Part of a small language model's weights: width 128.
Each number is 128 + 32 x the weight over its row's rms, rounded and kept within 0 to 255. Layers, rows and columns count from 0. The size above them is the row's rms in percent of the matrix's.

# layer 11 attention query, 128x128, rms 0.163, rows 0-8,64-71, columns 0-127
size [ 88  92 101 103  88  90  85  99  81  99 103  88 100  84 102  98  99]
[[ 76 153 127 165 138 117 140 178 119 101 125  72 135 106 144 156 167  92 149 178 151  61 116 152 124 136  98 123 156 122 169  95 115 103 125 124 125 177 149 151 132 162 138  97 125 102 139 143 125 136 108 107  82  74 124 143  81 111 132 147 129  93 118  93  67 124  83 116 144 136  95 153 135 129  95 141  75 121 101  99 156  98 128  93 193 134 113  92 149 147  56 163  40 125 150 188 212 156 157 145 165 125  88  68 162 159 153 191 171 148 166  87  84  93 101 120 153 122 135 127 139 167 136 184 105 145  99 177]
 [ 86 147  67 201  95 118 133 120 163  85  37 187 109  95 124  70 128  93 138 152  93 124 143 128 132  49 134 105 106 169 118 135 135 165 174 148 135 143 145  82 124  44 151 140 165 158 149 113 192 143  72 164 119 126 158 129 132  90  59 126 104 143 182  96 114 124 146 113 126  90 163 177 137 171 103 173 118 158 111 116 129 159 167 138 138 115  93 170 116 111 121 121 136 171 138 115 166 182 132 162 139 111 114 107 106 101 103 191 126 160 107 117 131 149 104 139 125  94 117 115 199  83 147 162 146 103 152 165]
 [157 127 160 147 136  77 147 127 143 128 140 160 159 133 140 145 166 115 183 164 135 122 133 132 161 137 117  68  51 148 140 129 149 134 157 163 151 124 133 127 104  77 179 148 167 139 128 143 191 157 154 154 119 114 179 104 145 125 189  52  92 109 139 102 118 113 141 105 154 144  84 125 115 136 103 112 158 158  78 137 168 148 168 143  68  95 160 125  54  89 139  74 197 110 180  68 123  91 165 142 179 108 126 152  75 121 166 159 101 150 124 174 136 127 143 172  54 115 108  86 115 127 106  68 118  97 153  93]
 [144 103 163  91 127 160 150  77 148 126 150 255 111 104 136 152 117 148 135 148  94 116 137  97 106 104 129  75 122 112 119 167 160 132 100 155 155 177 112 176 131  29 145 143 180 127 117 131 129  87 132 123 113 125 159  82 114 109 144 163 143  99 156 208 131 164 130 139 127 106 151 110 130  84 119 130 109 176 148 148 146  52 172 123 199  53 111 154 140  81  70 122 142 114 113 105 119  83 121  74 132 106 131 157 119 125 145 152 171 127 113 133 188 134 109 142  88 137 138 129 104  79 163 129 116  87 175 110]
 [165  83 198 115 164 107 165 150 113 165 174 102 157 133 109 128  83 141 161  73  79 138 157  98 146 117 137 147 176 100 122 124  99 147 136  91  91 118 185  92  84 199  65 135  90 171 107  98 179 101 157 155 143  99 127 140 122 120  85 185 110 157 101 140  99 133  83 200 102 188 113 152 124  79 110 148 122 105 134 145  75 164 147 109 125 185 168 123 111 144 210 149 111 124 144 118 110 124 133 172 116 167  77 112 159 155 162 121  67 115 176 126 124  88 133 120 114  82 171 144 110 145 167 132 140 130 101 158]
 [ 85 107 119  73  82 124 144 163 157 105 163  97  80 144  77 113 154 130 143 148 155 108 136 122 175 134  59 145 149 117 153 144 133  98 128 124  89  50  17 138 123 175 151  90 103 148 156  63 147 139 141 102 148  99 167 173 143 189 143 110  83 164 123  55 127 106 143 117 156 151  86 143 103 151 151 175 152  90 105 116 152 177 162 116 100 128  78  86 155 152 117 159 147  72 149  87 163 120  83 154 132 148 137 115 117 146 121  98 147  61 139 118 145 130 154 117  95 116 126  95 107 195 138 102 139 167  88 135]
 [131 135 125 145 146 130 128 137  84  65 143  94 168 133 119 139 108 111 123 186 148 170 100 161  98 147 162 144 117 167 157  76 126 160 144 133 157 120 115 155 206 150 147  91 129 152 107 119  49 147 150  58 107 124 121 130 144 156 140 174 202 144 113  69 102  86 116 150 128 108 121 164 106 130 136 117  52 119  98  97 134 186 209 110 141 132 123 127 153 196  86 133 153  46 136 152  86 168 102 103 127 135 129 125 139 133  38 137 138 153 112 137 134 154 126  85 148 145 119 149 128 128 152 172 147 174  71  78]
 [143 125 107 134 109  99 195 101 208 126 102 145  93 117 140 129 128 124 149 105 124 109 190 140  37 109  98  56 101 189 105 113 118  76 157 111 167 118 132 123 182 121  99 161 173 143 201 146 114 148 131 133 157 119 105 129  98 102 169 138 102 113 121 121 107 154 124  77 137  63  75 140  71 149 135 158 114 132 176  86 130 148 111 162 167 116 148 118 152 178  96 158 153 166 132 162  90  92  94 153 154 101 107 127 108 106 147 119 130 110 115 180  53 128 117 153 184 157 142 132 142 120 138 114  75 140  58 181]
 [ 93 129 177  99 176  88 144 102  84 137 142 126 209 151 134 110 122 181 135  97  99 129  65 185 148  95 131 125 174 124 133  96 154 148  93 147  99 150 173 129  77 177 145 135 115  94 131 130 142 142 114 175 153 148 155 135 105  83 133  88 148 135 119  68 156 159  97 158 119 165  45  95 122 176 190 138 115  81 134  99 125 117 120 144 108 140 213 153  97 160 119 120 128 171 135 152 126  95 199 142 136 109 132 101  96 113 158 131 140 146 117 100 114 145 107 109 129 122 133  75 132 184  81 100 108 165 201  55]
 [ 91 149 107  85 149 154 188  94 127 116  94 100  74 125 180 125  60  82 115 188 167 127 128 108 105 146 170 133 103 161 152  58 139 169 127 218 160 133 132  91 153 147 129 100 114 116 116 142  90  98 110 158  81 137 133 151  91  83 124  90  96 108  69 168 166  76 118 135 153 109 161 166 134 170 165 148 157 159 114  75 129 133  89 154 133  88  97 136 125 181 136 152 145 120 158 170 157 137  45 150 146 206 138  87 126 116 113 135 151  54 140 158 125 109 152 119 131 143 151 113 129 101 152 126 146  89 134 168]
 [153 161  78 104 182 139 171  69 154  90 133  87  94 130 153  99  94 115 194 105  90  65 160 130 133 104 107 116  88  85  89 138  79 118 106 153 165 175 128 128 186  89 140 116 160 107 105 112 121 133 120 118  82 128 101 152 133 178 167  86 134 131 160 147 153 124 133 206  91 130 177 106 171 166 126 166 175 168 156 144 144 133 101 175  99 132  84 124 175  99 121  86 175 107 151 116  82 152 146 169 136  76 146 140 116 144 171 127 152 120 142 141 135 144 140 145  67  89  70  99 101  83 120  84 142  84 143 190]
 [107 161  89 174 128  52  92 124 102 148 109  52 235 113  67 111 147 140  95  78  80 156 145 153 125 152 136  80 102  97 115 124 128 108 187 144 177 148 108 140 125 125  96 149 113 143 140 124 110 163 159 106  44 137 110 119 110 100 139 149 123  64 138 107 159 118 101 100 112 134 134 123  94 112 126 158 114  90 107 123 128 153 159 193  74 150  97 156 120 116 173 167 156 146 133 127 127 101 181  74 110 167 171 128 108  93 186 121 142 161  66 117 104  92  90 126 107 115 111 190 101 145  96 125 157 152 102 104]
 [116  87 147 191  90 140 112  74 162 111 109 167  86 151 126  86 153 140  93 124  82  84  81 122 114  82 107 121  83 137 126 148 174 104 143  64 195 127 190 111 184 129 161  98 109 135  96 113 132 128 123 153 115 110 114 106  85 104  98 131 182 117  97 159 110 121 132 111 159  94 122 145 105 159  66  73 134  92 192 118 180 124 191 169 158  99 115  96 124  76 142 115 145 123  80 105  85 100 124  92  62 130 104 112 107  89 182 154 111 161 163 162 163 131  85  90 112 101 125 167  90  96 131  86 159 126 120 165]
 [126 145 164  98  84 217 130 164 157 146 181 202 122  96 140 181 152 109 138 111  93 159 141 145 146 156 165 125 136 127  77  93  87 155 132 123  51 167 109 109  65 130  88 108 143 149  99 108 144 140 127 157  73  76 139 177 148 112 138 146 144 140 110 115  82 165 142 138  97 160 191 134 148  65 144  72 110 131 135 164  96 132 175 129 100 168 161 169  63 130 149  80  46  97 130 100 146 116  83 150 145 150 171  95 152 114  94  64 145 111 139 137 105 151 138 144  94 103 156 154 131 107 146 128 150 136 123 100]
 [160 145 146 102 167 109  99 150 115 131 137 149 115 135  66 176 133 138 126 142 167 171 183  96  77 185 141 204 143 110 115 101 176 156 164 178  99 165  70 122 129 145 121 153 140 120 170 107  72 143 116 104 121 145 157 168  86  91 121 151  80 128 128 107 156 138  70 137 104 105 146  96 107 172 232 172 113  82 148 130 114 117 201 127 157 134 153 100 126 166 146 195 167 105 142 150 148 131 120 104 119 181  97 127 111 117  65  97 137  94 124 147  91 113  93 107 178 120 125 151 170 164 115 113 161 170  91 158]
 [127 175  87 110 162 121 156 134 129 132 120 118 113 140 136 161  80  56 145 128  99 135 172  99 153 155 137  91 172 153 126 110 104 184 173 142  83 122 130 177 177 117 119 152 104 135 121 130 176  75 139  81 118 165  97  89 134 121 136 152 160 154 200 101  30 188 100 141 114 155 140 137 118 173 130 157  94 109  71 157 108 159 123  91 139 107 139 139 116 133  96 170 160 109 114 141 106 120  75 108 109 127 118 119 234 146  60 112 127  89 106 124 100 151 120 165 116 119  93 123 100 115  77 146  60  63 120 129]
 [138 129  89 108 185 124  98 135 109 120 156 138 116 103 132 130 113 103  83 140  84 139 138 105 145  90 165 130 194 135 159 186  78 104 109 127  43 109  77 152 111 131 143 121 127 146 110 158 115 106 162 131 107 158 116 111  80 112 101 175 174 139 119  89  98  65 175  75 177 145  94 208 168  54 125  93 170 123 128 177  87 140 102 111  98 103 168 124 121 143 136 150 171 147  52  77 154 160 194 132 143 114 125 181 112 111  88  88 116 100 165 116 134 140 127 115 172 154 161 146 120 181 110 158 130 146 109 164]]
# layer 11 attention key, 64x128, rms 0.154, rows 0-7, columns 0-127
size [ 73  85  64  92  90  83  85  89]
[[194 146 147 131 194 139 135 139 152 165 199 135 173 170  73 120 134 138 115 123 139 190 140  95 149  87 178 186 109 134 117 189 130 128 127 105  93  84  96 142  98 163  87 167  66 100 119 107 165 182 115  75 148  96 164  99 118 125  65 107 144 147 174 119 118 119 154 100 113 154  54 133 119 122 164 111  91 148 134 131  74 163 104 113 106 139 136 156  55 138 183 121 168 141 151  94 121 141 107 154  81 166 113 147 145 149 163 115 128  93 133  88 172 146 129 119 168 118 144 153 106 193  96 148 136 110 138  61]
 [147 171 179 106 140 121  45 173 180 134 126 166 113 108 110 123 103 109 147 126 197 192  95  80 103 109  99 152 114 124  93 151 112 138  74 123 125 167 121 141 131 183 108 152  99 204  90 138  95 112 152 111 179 117  97 133 113 158 157 151 120  79 157 139 133  28 149  92 144 101 122  82 136 155 121  91 162 114 111 125  91 109 114 129 151 150 118 101  86 113 159 160  98 128 154 151 145 200  90 160 131 170 169  47  89 119  83 166 135 148 161 165  91 108 157  94 129 145 156 147 109 114 176 110 111 156 109 134]
 [103 129  93 159 159 173 143 120 105 169 117 134 143 143 186 143 189 122  74 114 117  93 195 173 178 171 155 166 118 185 101 148 129 150 108 124 109  99  99 118  79 130 126 132 121 166 154 131  69 108 114  93 172 165 186 110 130 179  74 128  91 132 154 150 179 177 107 110 131 127  80 160 151 110  86 136  73  72 166 165 107 142 174  95 107 154  99  99  96 169 139 162 149 127 192 112 159 116 132 128 118 128 105 112 150 205  85 116 113 161 130 140  75 134 108  95 203 144 161  80 157 134  90 119 146 104 110 134]
 [127 164 146 174 138 140 102 158 113  78 125 130  99 166 107 109 149 153 114  96 136 181 127 182 119 126  96  95 129 103 165 128  89 122 143 136 125 156 165 109 153 166 141 117 144 146  70 125 147 153 122 133 138  96  66 102 152 118 117 101 152 161 135 169  63 156 157  96 172 198 133 109 173 125 111  86 127  75 164 124 121 106 176 131 169 127 188 106 173  97 121  78 104 162 110 184  24 126  97  86 172 115 138 158  96  95 132 164 164 117  90 151 107  76 165 139 134 125 138  92 166 157  55 113 163 133 186 163]
 [153 243 138 122 140 140 108 124 131 127 130  89 176 193 245 123 156 132 159 152 166 155 106 146 109 117 139 111 147 110 159 107 113  81 132 109 131 137 141 153 152 145 162 137 157 101  93 127 143 140 103 170  74 121  66 120 166 140 130  65 169 146 152 162 148 131  98 129 117 143 133 132 114 152 165 168 173 125 140 125  90 133  73 154 128 103 178 115 168 105 118  84 126 130 118 188  89 142 133  40 113  79 141 178 143 112 176 116 129 184 117  98 113 130 176 104 138 188 126  98 186 133 130 134 136 104 156 133]
 [167 170 161 159 168 160 144 145 103 135 111 154 188 128 154 121 107 114 153  77 144 147 116 158 156 143 177 101 169 120 114 122  81  74 106 115 105  71 159 120 144 138 100 102  74 134 128  95 108 128 107 116  90 100 128 118 169 126 110  86 124 152 153 104  81 126 113 171  66 106 155 153  93 131 124 147  83  69 164 129  74 189  92 150  92 161 178 148  90 131 194  78 118 185  95  86  96  94 137  87 154 143 153 104 143 146 183  98  74 141 150 110 148 176 155  91 114  88  85  84  83 192 161 112 132 145 151 127]
 [114 137 169 193 101 113 174 104 158 153 132 145 116 101 136  90 126 142 135 166 118  93  87 158 146 169  81 119 144 142 109 129 108 143 113 122 146 160 157 133  93 161 129  54 109 125 136  99 124 147 145 178 137  85 170 205  61 127 128 112 118  91 172 148 178 150 190 108 139 135 140 108 104 105  54 146 201 175 107 156 100  56  59 126 140 133 131 134 134 129  77 145 100  85 103 135 176 109 138 138  78 128 146 107 101  96 163 128 115 148 188  80  89 160  95 142 154 176 156  94 154 129 162 142  91 105 170  82]
 [109 179 154 120 141 146 152 132 208 128 137 185 146 184 162 105 119 213 153  60 166 147 105  92 151 124 143 156 125 180 143 147 133 122  89 115  90  86 145 153 118 169 104 122  93 193 166 108 207 127  97 211 133 149 120 146 128 112 166 142  91 138  99 149 153 101 104 172 128 117 174 135 135 166 143 100 152 126 137 140 151 145 158 139 120 127 136  79 156 132  89 126 206  61 126  96 154 122  99  99  73 143 113 100 133  95  90 153  99  64 145 159 133 158 160 128 142 132  79 134 125 185 169 119 135  86 131 137]]